Weights of a small GPT-style language model, trained from scratch on English Wikipedia.
Architecture: RMSNorm before each block, rotary positions, no biases in attention or MLP, untied embeddings.
Training: a variant of Adam for these matrices, 443M tokens, 13523 steps.
Each number is 50 + 10 x the weight over the matrix's rms, rounded and kept within 0 to 99. Layers, rows and columns count from 0.

# up: layer 5 MLP up, 512x192, rms 0.0705, rows 11-21, columns 96-191
# down: layer 5 MLP down (transposed), 512x192, rms 0.0669, rows 11-21, columns 96-191
# gate: layer 5 MLP gate, 512x192, rms 0.0754, rows 12-22, columns 96-191
up11:73 58 66 71 61 52 56 37 48 28 49 41 32 52 51 56 46 17 53 49 58 48 53 53 48 53 35 43 45 42 47 58 47 50 44 45 54 50 52 58 67 68 43 54 32 45 45 48 47 54 64 51 40 57 61 50 45 57 53 37 56 59 29 34 41 63 72 24 40 52 60 77 61 61 51 34 40 43 53 47 61 43 65 44 47 83 44 73 47 31 46 47 44 31 29 73
down11:50 53 53 39 41 47 41 43 47 51 54 45 35 41 41 29 55 64 26 58 49 64 58 50 47 56 39 46 48 31 58 49 45 44 57 62 47 74 56 55 66 54 56 42 58 45 40 53 53 33 50 46 45 23 53 47 35 45 56 53 42 38 38 36 52 43 54 54 46 49 45 55 27 53 59 52 21 39 63 55 28 42 41 32 58 40 51 54 52 41 28 56 50 62 41 50
gate12:73 61 38 30 53 47 49 46 54 62 65 53 41 58 55 33 59 64 34 61 33 45 65 66 56 39 55 45 52 37 50 58 55 51 64 41 29 48 48 57 37 32 38 59 54 52 43 36 60 34 54 46 64 29 60 65 74 45 63 59 74 48 66 46 46 26 56 37 39 68 43 43 41 28 67 46 57 60 49 52 46 67 59 53 30 42 52 48 51 42 73 63 39 68 50 52
up12:50 41 67 63 55 47 39 43 38 46 21 31 69 41 52 51 42 56 73 57 46 49 39 54 56 56 49 45 53 67 36 48 43 43 42 65 60 52 53 42 50 49 57 32 47 39 60 56 38 51 35 47 54 62 45 45 46 46 50 55 52 62 44 25 51 56 60 57 67 51 40 61 58 58 54 62 49 49 38 39 67 43 69 63 56 65 60 57 72 58 47 45 64 43 38 42
down12:60 68 41 24 52 57 46 39 41 52 67 52 47 58 51 40 70 51 49 47 44 61 46 63 44 43 68 48 48 40 50 44 43 58 54 36 44 44 44 58 34 37 50 38 45 48 48 29 49 53 66 56 68 42 50 64 66 57 46 63 67 38 64 55 48 39 56 28 46 60 38 43 36 51 63 46 47 71 62 52 32 47 49 34 27 51 50 46 36 33 48 63 34 56 66 47
gate13:63 42 43 56 39 58 60 35 51 42 37 47 33 51 58 46 28 65 52 45 51 45 61 26 70 40 59 40 51 50 52 48 56 58 53 46 45 54 44 57 75 58 63 28 81 57 64 40 51 66 54 51 52 50 44 44 56 61 55 68 37 53 58 42 52 56 55 18 49 48 33 40 41 69 47 45 68 60 41 43 41 44 54 45 44 52 58 42 42 43 51 49 37 47 48 41
up13:52 56 44 43 47 61 42 53 61 44 59 63 31 41 50 52 60 74 49 74 42 39 65 48 48 50 54 39 58 49 43 41 48 50 72 47 65 38 70 40 53 56 40 53 38 59 26 34 56 54 62 56 57 28 42 44 53 53 66 32 44 61 48 33 43 67 50 46 52 44 48 22 40 42 55 50 52 56 57 71 67 70 45 41 41 50 48 41 55 37 43 70 49 44 59 51
down13:45 62 60 53 55 38 41 55 40 58 59 55 50 30 33 26 59 43 49 60 62 56 53 65 43 45 51 65 57 39 44 52 44 43 52 64 43 20 38 63 44 52 45 54 40 50 49 63 57 50 56 53 62 48 52 43 46 32 43 35 54 20 32 66 71 36 64 67 50 41 49 53 68 49 57 52 34 59 64 49 50 56 52 63 63 45 49 65 53 68 57 67 70 58 55 39
gate14:66 43 47 58 54 43 39 53 40 48 37 48 71 41 51 48 69 61 57 52 46 53 54 49 56 59 38 60 68 62 59 40 32 60 51 55 65 51 37 65 52 53 72 52 44 66 49 63 48 56 42 38 50 51 44 56 43 46 57 45 41 57 57 43 62 36 48 39 47 53 41 48 43 67 43 48 40 54 39 42 54 47 53 65 61 56 44 49 66 58 54 43 44 37 31 57
up14:66 36 50 65 61 44 34 49 44 40 46 47 51 45 53 59 68 52 49 66 46 63 75 44 35 61 31 57 46 43 43 55 37 47 40 47 48 52 52 46 41 44 68 48 71 62 38 52 53 47 48 44 40 54 55 47 49 48 55 45 47 58 63 40 60 63 53 57 55 48 50 57 54 69 52 44 33 60 50 43 66 52 48 47 65 45 40 34 55 70 53 55 55 34 42 56
down14:55 73 48 60 48 56 53 47 59 45 54 40 35 50 35 53 35 53 55 50 54 45 49 45 57 51 39 57 43 42 38 59 48 52 55 43 49 44 44 40 46 68 49 39 68 31 54 47 61 51 56 63 48 59 44 50 53 49 44 52 36 36 74 55 25 55 39 51 46 51 51 41 45 45 47 52 44 54 57 47 61 45 38 43 53 45 30 50 59 48 50 55 59 68 53 45
gate15:51 37 39 54 57 51 54 57 58 33 60 40 64 49 50 47 46 50 34 56 51 46 45 42 58 54 53 49 60 70 44 61 39 38 58 52 65 46 58 47 47 54 38 62 51 46 28 53 40 73 39 51 53 62 50 54 42 41 66 38 43 51 46 66 51 59 54 43 49 38 57 38 45 56 40 71 47 42 45 54 50 40 54 54 71 54 58 53 63 46 56 46 58 25 35 50
up15:52 62 45 57 46 45 33 56 42 40 53 52 53 60 48 70 49 64 58 37 49 46 36 60 56 58 61 48 39 64 37 44 41 36 59 52 53 46 49 53 30 58 38 33 68 51 45 65 66 35 45 50 46 53 45 56 57 48 44 54 40 34 46 53 50 49 51 64 63 45 41 54 49 46 72 53 43 54 44 53 54 27 51 38 44 35 50 55 38 54 63 42 63 52 61 57
down15:52 43 42 38 62 44 33 53 50 60 47 56 24 35 42 39 40 51 52 49 63 56 56 67 42 35 61 40 55 49 48 60 49 70 53 45 60 42 55 48 58 51 44 44 58 48 53 62 68 53 43 61 52 29 57 50 32 38 38 51 30 62 50 47 53 54 61 34 50 39 65 63 39 57 41 46 50 54 65 75 35 51 54 63 58 48 55 54 43 48 47 44 33 58 38 32
gate16:52 52 52 32 46 45 45 69 56 58 44 36 49 48 55 40 53 44 51 53 48 48 38 37 34 37 50 45 51 49 47 59 38 30 60 41 48 54 38 58 37 50 39 49 63 51 46 51 32 45 54 46 66 73 54 53 50 28 59 64 48 52 54 49 59 49 73 38 29 33 54 33 39 52 43 34 60 50 39 59 45 58 55 58 59 55 46 64 69 24 48 42 32 39 48 57
up16:32 47 45 40 44 45 56 47 51 45 32 66 38 70 43 58 59 41 55 62 69 45 58 42 59 35 45 60 44 56 19 40 59 53 58 64 53 45 50 46 50 68 58 53 45 57 44 38 53 48 59 43 58 56 54 41 53 50 45 56 56 44 55 53 39 38 50 46 38 57 40 40 40 39 37 45 43 55 27 71 36 36 45 43 54 32 60 53 43 31 54 48 60 66 67 60
down16:42 46 61 61 52 53 43 52 45 43 66 53 58 38 32 41 35 55 41 41 31 48 61 58 37 76 50 39 66 59 56 67 46 34 53 40 35 49 41 61 62 53 43 48 50 44 36 55 32 54 46 18 57 56 56 47 49 57 48 41 46 39 34 50 46 35 40 41 51 59 42 58 48 59 56 64 44 55 80 55 69 50 45 52 37 65 37 22 57 68 45 38 69 48 50 50
gate17:44 54 44 46 63 46 55 47 41 50 48 48 47 37 41 46 50 61 47 52 67 43 51 52 44 46 62 67 50 49 41 42 38 49 39 44 43 60 44 52 48 36 60 40 34 50 45 52 54 57 30 51 51 65 61 84 54 65 37 49 47 53 63 39 56 64 37 26 50 40 44 64 36 54 46 49 42 43 60 60 47 39 39 56 45 64 56 69 57 36 37 45 44 45 46 48
up17:47 59 62 43 53 43 46 50 60 45 50 44 54 70 69 35 40 35 38 35 46 53 48 56 54 62 54 44 51 56 53 53 67 38 70 38 55 51 35 56 50 39 39 41 48 54 47 44 52 35 52 35 46 52 26 51 50 35 40 48 49 36 55 55 37 45 70 55 39 56 66 55 52 46 55 54 54 49 63 56 28 39 48 54 63 53 59 46 45 34 59 46 57 53 46 37
down17:40 56 50 48 62 61 49 48 51 40 36 62 56 53 59 33 41 44 48 51 49 47 46 57 43 50 70 39 55 60 39 74 58 43 52 52 70 46 39 50 45 45 46 36 34 41 39 46 47 65 49 54 58 53 54 62 56 52 29 49 40 42 52 53 43 41 41 32 57 67 56 67 38 40 45 60 57 37 47 62 59 33 50 51 72 58 53 41 65 44 43 49 36 52 47 52
gate18:61 43 44 60 55 35 44 53 59 43 34 36 45 42 55 57 43 40 48 53 50 30 68 49 45 56 44 58 64 56 48 63 31 45 64 51 75 56 53 51 65 44 55 47 41 54 63 60 57 45 55 42 31 43 59 44 50 42 57 72 47 60 30 39 33 40 59 56 29 48 36 37 56 71 43 51 39 41 49 48 43 54 52 75 53 42 57 56 49 50 41 45 51 58 52 56
up18:50 58 60 45 44 39 65 55 47 46 46 41 58 74 48 44 39 46 41 28 35 66 33 54 55 28 46 78 41 41 53 45 51 39 44 50 46 44 34 46 51 41 43 45 65 39 73 38 45 47 59 35 38 52 43 55 41 65 34 58 56 43 47 58 62 57 52 48 55 68 54 66 39 56 52 66 53 53 59 44 44 65 43 48 43 63 46 59 40 51 53 58 57 58 43 43
down18:46 48 30 55 54 44 36 62 70 33 44 42 45 52 56 44 45 45 38 49 45 45 67 53 58 47 43 63 48 44 53 64 31 45 56 58 57 30 61 51 66 32 41 46 56 31 71 57 57 41 50 10 28 50 36 35 38 41 46 63 53 38 43 54 46 60 67 62 42 64 50 47 39 61 52 69 58 60 45 41 51 60 48 63 52 34 51 50 46 50 54 57 56 76 35 51
gate19:51 77 58 43 55 51 51 58 55 59 59 37 45 28 54 50 46 63 50 45 42 48 53 49 54 48 51 52 31 45 65 49 23 61 25 45 44 64 53 50 55 52 62 38 68 57 42 57 46 47 52 45 58 68 41 26 58 79 54 56 40 49 68 46 62 42 46 44 42 55 58 44 42 58 45 48 48 43 62 47 45 46 44 56 50 51 60 66 58 40 45 57 46 36 39 43
up19:29 56 54 65 60 45 55 32 58 56 53 28 58 44 46 44 58 48 39 41 51 55 35 42 52 52 51 43 49 62 57 47 51 66 49 46 53 44 45 40 48 54 62 52 49 52 62 40 54 43 54 42 45 50 39 58 68 51 40 54 58 51 59 42 58 47 47 57 48 54 63 31 43 50 51 41 48 42 63 62 50 31 43 54 48 38 57 51 41 61 53 58 37 46 31 46
down19:61 43 64 33 46 59 53 67 52 42 43 54 44 54 48 51 63 62 35 63 36 53 60 27 51 40 39 55 58 58 52 51 42 64 52 52 52 33 36 43 36 59 39 56 59 37 54 63 50 56 53 50 68 35 60 39 40 49 48 50 56 48 57 55 46 46 49 50 57 48 41 56 53 37 49 64 53 63 66 45 53 64 61 35 67 51 45 53 50 48 52 51 56 44 50 52
gate20:56 39 52 45 71 49 45 50 46 54 38 69 25 46 40 49 46 55 32 65 44 58 64 56 41 44 38 58 48 52 36 69 46 50 57 57 58 39 58 52 55 61 29 63 60 61 51 33 55 55 44 57 53 53 43 74 66 33 62 46 39 49 46 37 52 62 55 48 47 41 43 55 56 45 36 49 58 70 62 34 69 52 45 45 27 53 54 34 50 57 51 31 62 47 54 55
up20:56 41 36 63 48 48 44 38 61 54 53 49 42 49 39 65 33 48 65 39 53 45 56 35 61 55 55 46 43 75 37 55 35 69 50 56 46 44 53 51 64 44 45 46 48 53 67 44 54 43 55 52 47 50 47 45 60 42 32 72 43 46 50 45 54 54 56 55 51 58 50 54 60 36 63 53 38 50 61 42 49 45 75 48 50 47 27 44 51 46 67 49 54 50 34 76
down20:46 58 52 43 41 64 55 55 55 47 50 70 68 43 51 45 58 57 53 52 53 65 54 51 47 44 60 56 66 36 44 39 69 53 49 49 47 54 32 66 48 51 55 54 55 49 48 41 43 55 39 57 41 53 60 67 45 33 57 28 47 64 52 53 46 62 41 53 50 48 50 59 37 40 29 53 47 60 42 36 40 56 20 37 49 53 45 55 52 47 36 43 50 41 35 46
gate21:59 55 42 38 43 46 47 67 50 49 58 39 42 47 46 50 41 44 39 49 54 43 52 50 61 44 52 43 42 55 55 54 60 29 53 47 57 54 49 45 48 59 29 26 63 52 51 44 42 48 52 56 48 58 50 49 53 41 62 57 36 48 59 48 47 47 54 38 49 60 59 51 41 53 45 46 68 42 58 33 50 27 41 57 59 33 45 51 39 50 48 40 53 63 42 80
up21:57 56 38 48 59 42 66 50 39 39 57 49 48 38 37 51 37 49 46 52 47 48 43 52 32 45 43 41 61 59 32 38 50 40 64 63 46 50 35 44 57 67 49 36 60 61 47 43 26 44 35 51 56 46 49 70 51 54 48 59 33 40 53 53 29 51 56 47 63 44 58 42 45 43 59 43 53 62 39 46 51 40 41 47 50 43 62 30 46 48 48 50 56 52 78 50
down21:45 42 45 37 64 36 42 52 62 37 42 54 58 53 57 49 42 59 54 57 43 54 49 58 53 47 52 36 32 50 57 42 48 38 44 44 58 53 42 52 40 54 29 43 44 54 68 48 33 37 51 55 59 68 43 54 55 45 58 58 46 53 61 56 45 51 54 47 36 48 41 38 53 44 25 67 69 50 76 39 59 37 46 54 41 40 41 66 58 50 52 40 55 55 49 52
gate22:74 55 29 51 53 51 42 33 44 35 40 81 65 58 45 52 39 53 54 41 73 62 38 39 42 52 60 58 54 47 39 52 68 51 42 47 40 58 52 54 62 63 45 61 51 46 55 47 48 59 54 36 59 56 49 34 47 43 50 49 48 70 40 37 52 41 41 46 47 49 40 52 59 31 60 55 59 53 53 52 45 49 45 55 53 44 64 50 60 46 59 38 56 32 64 63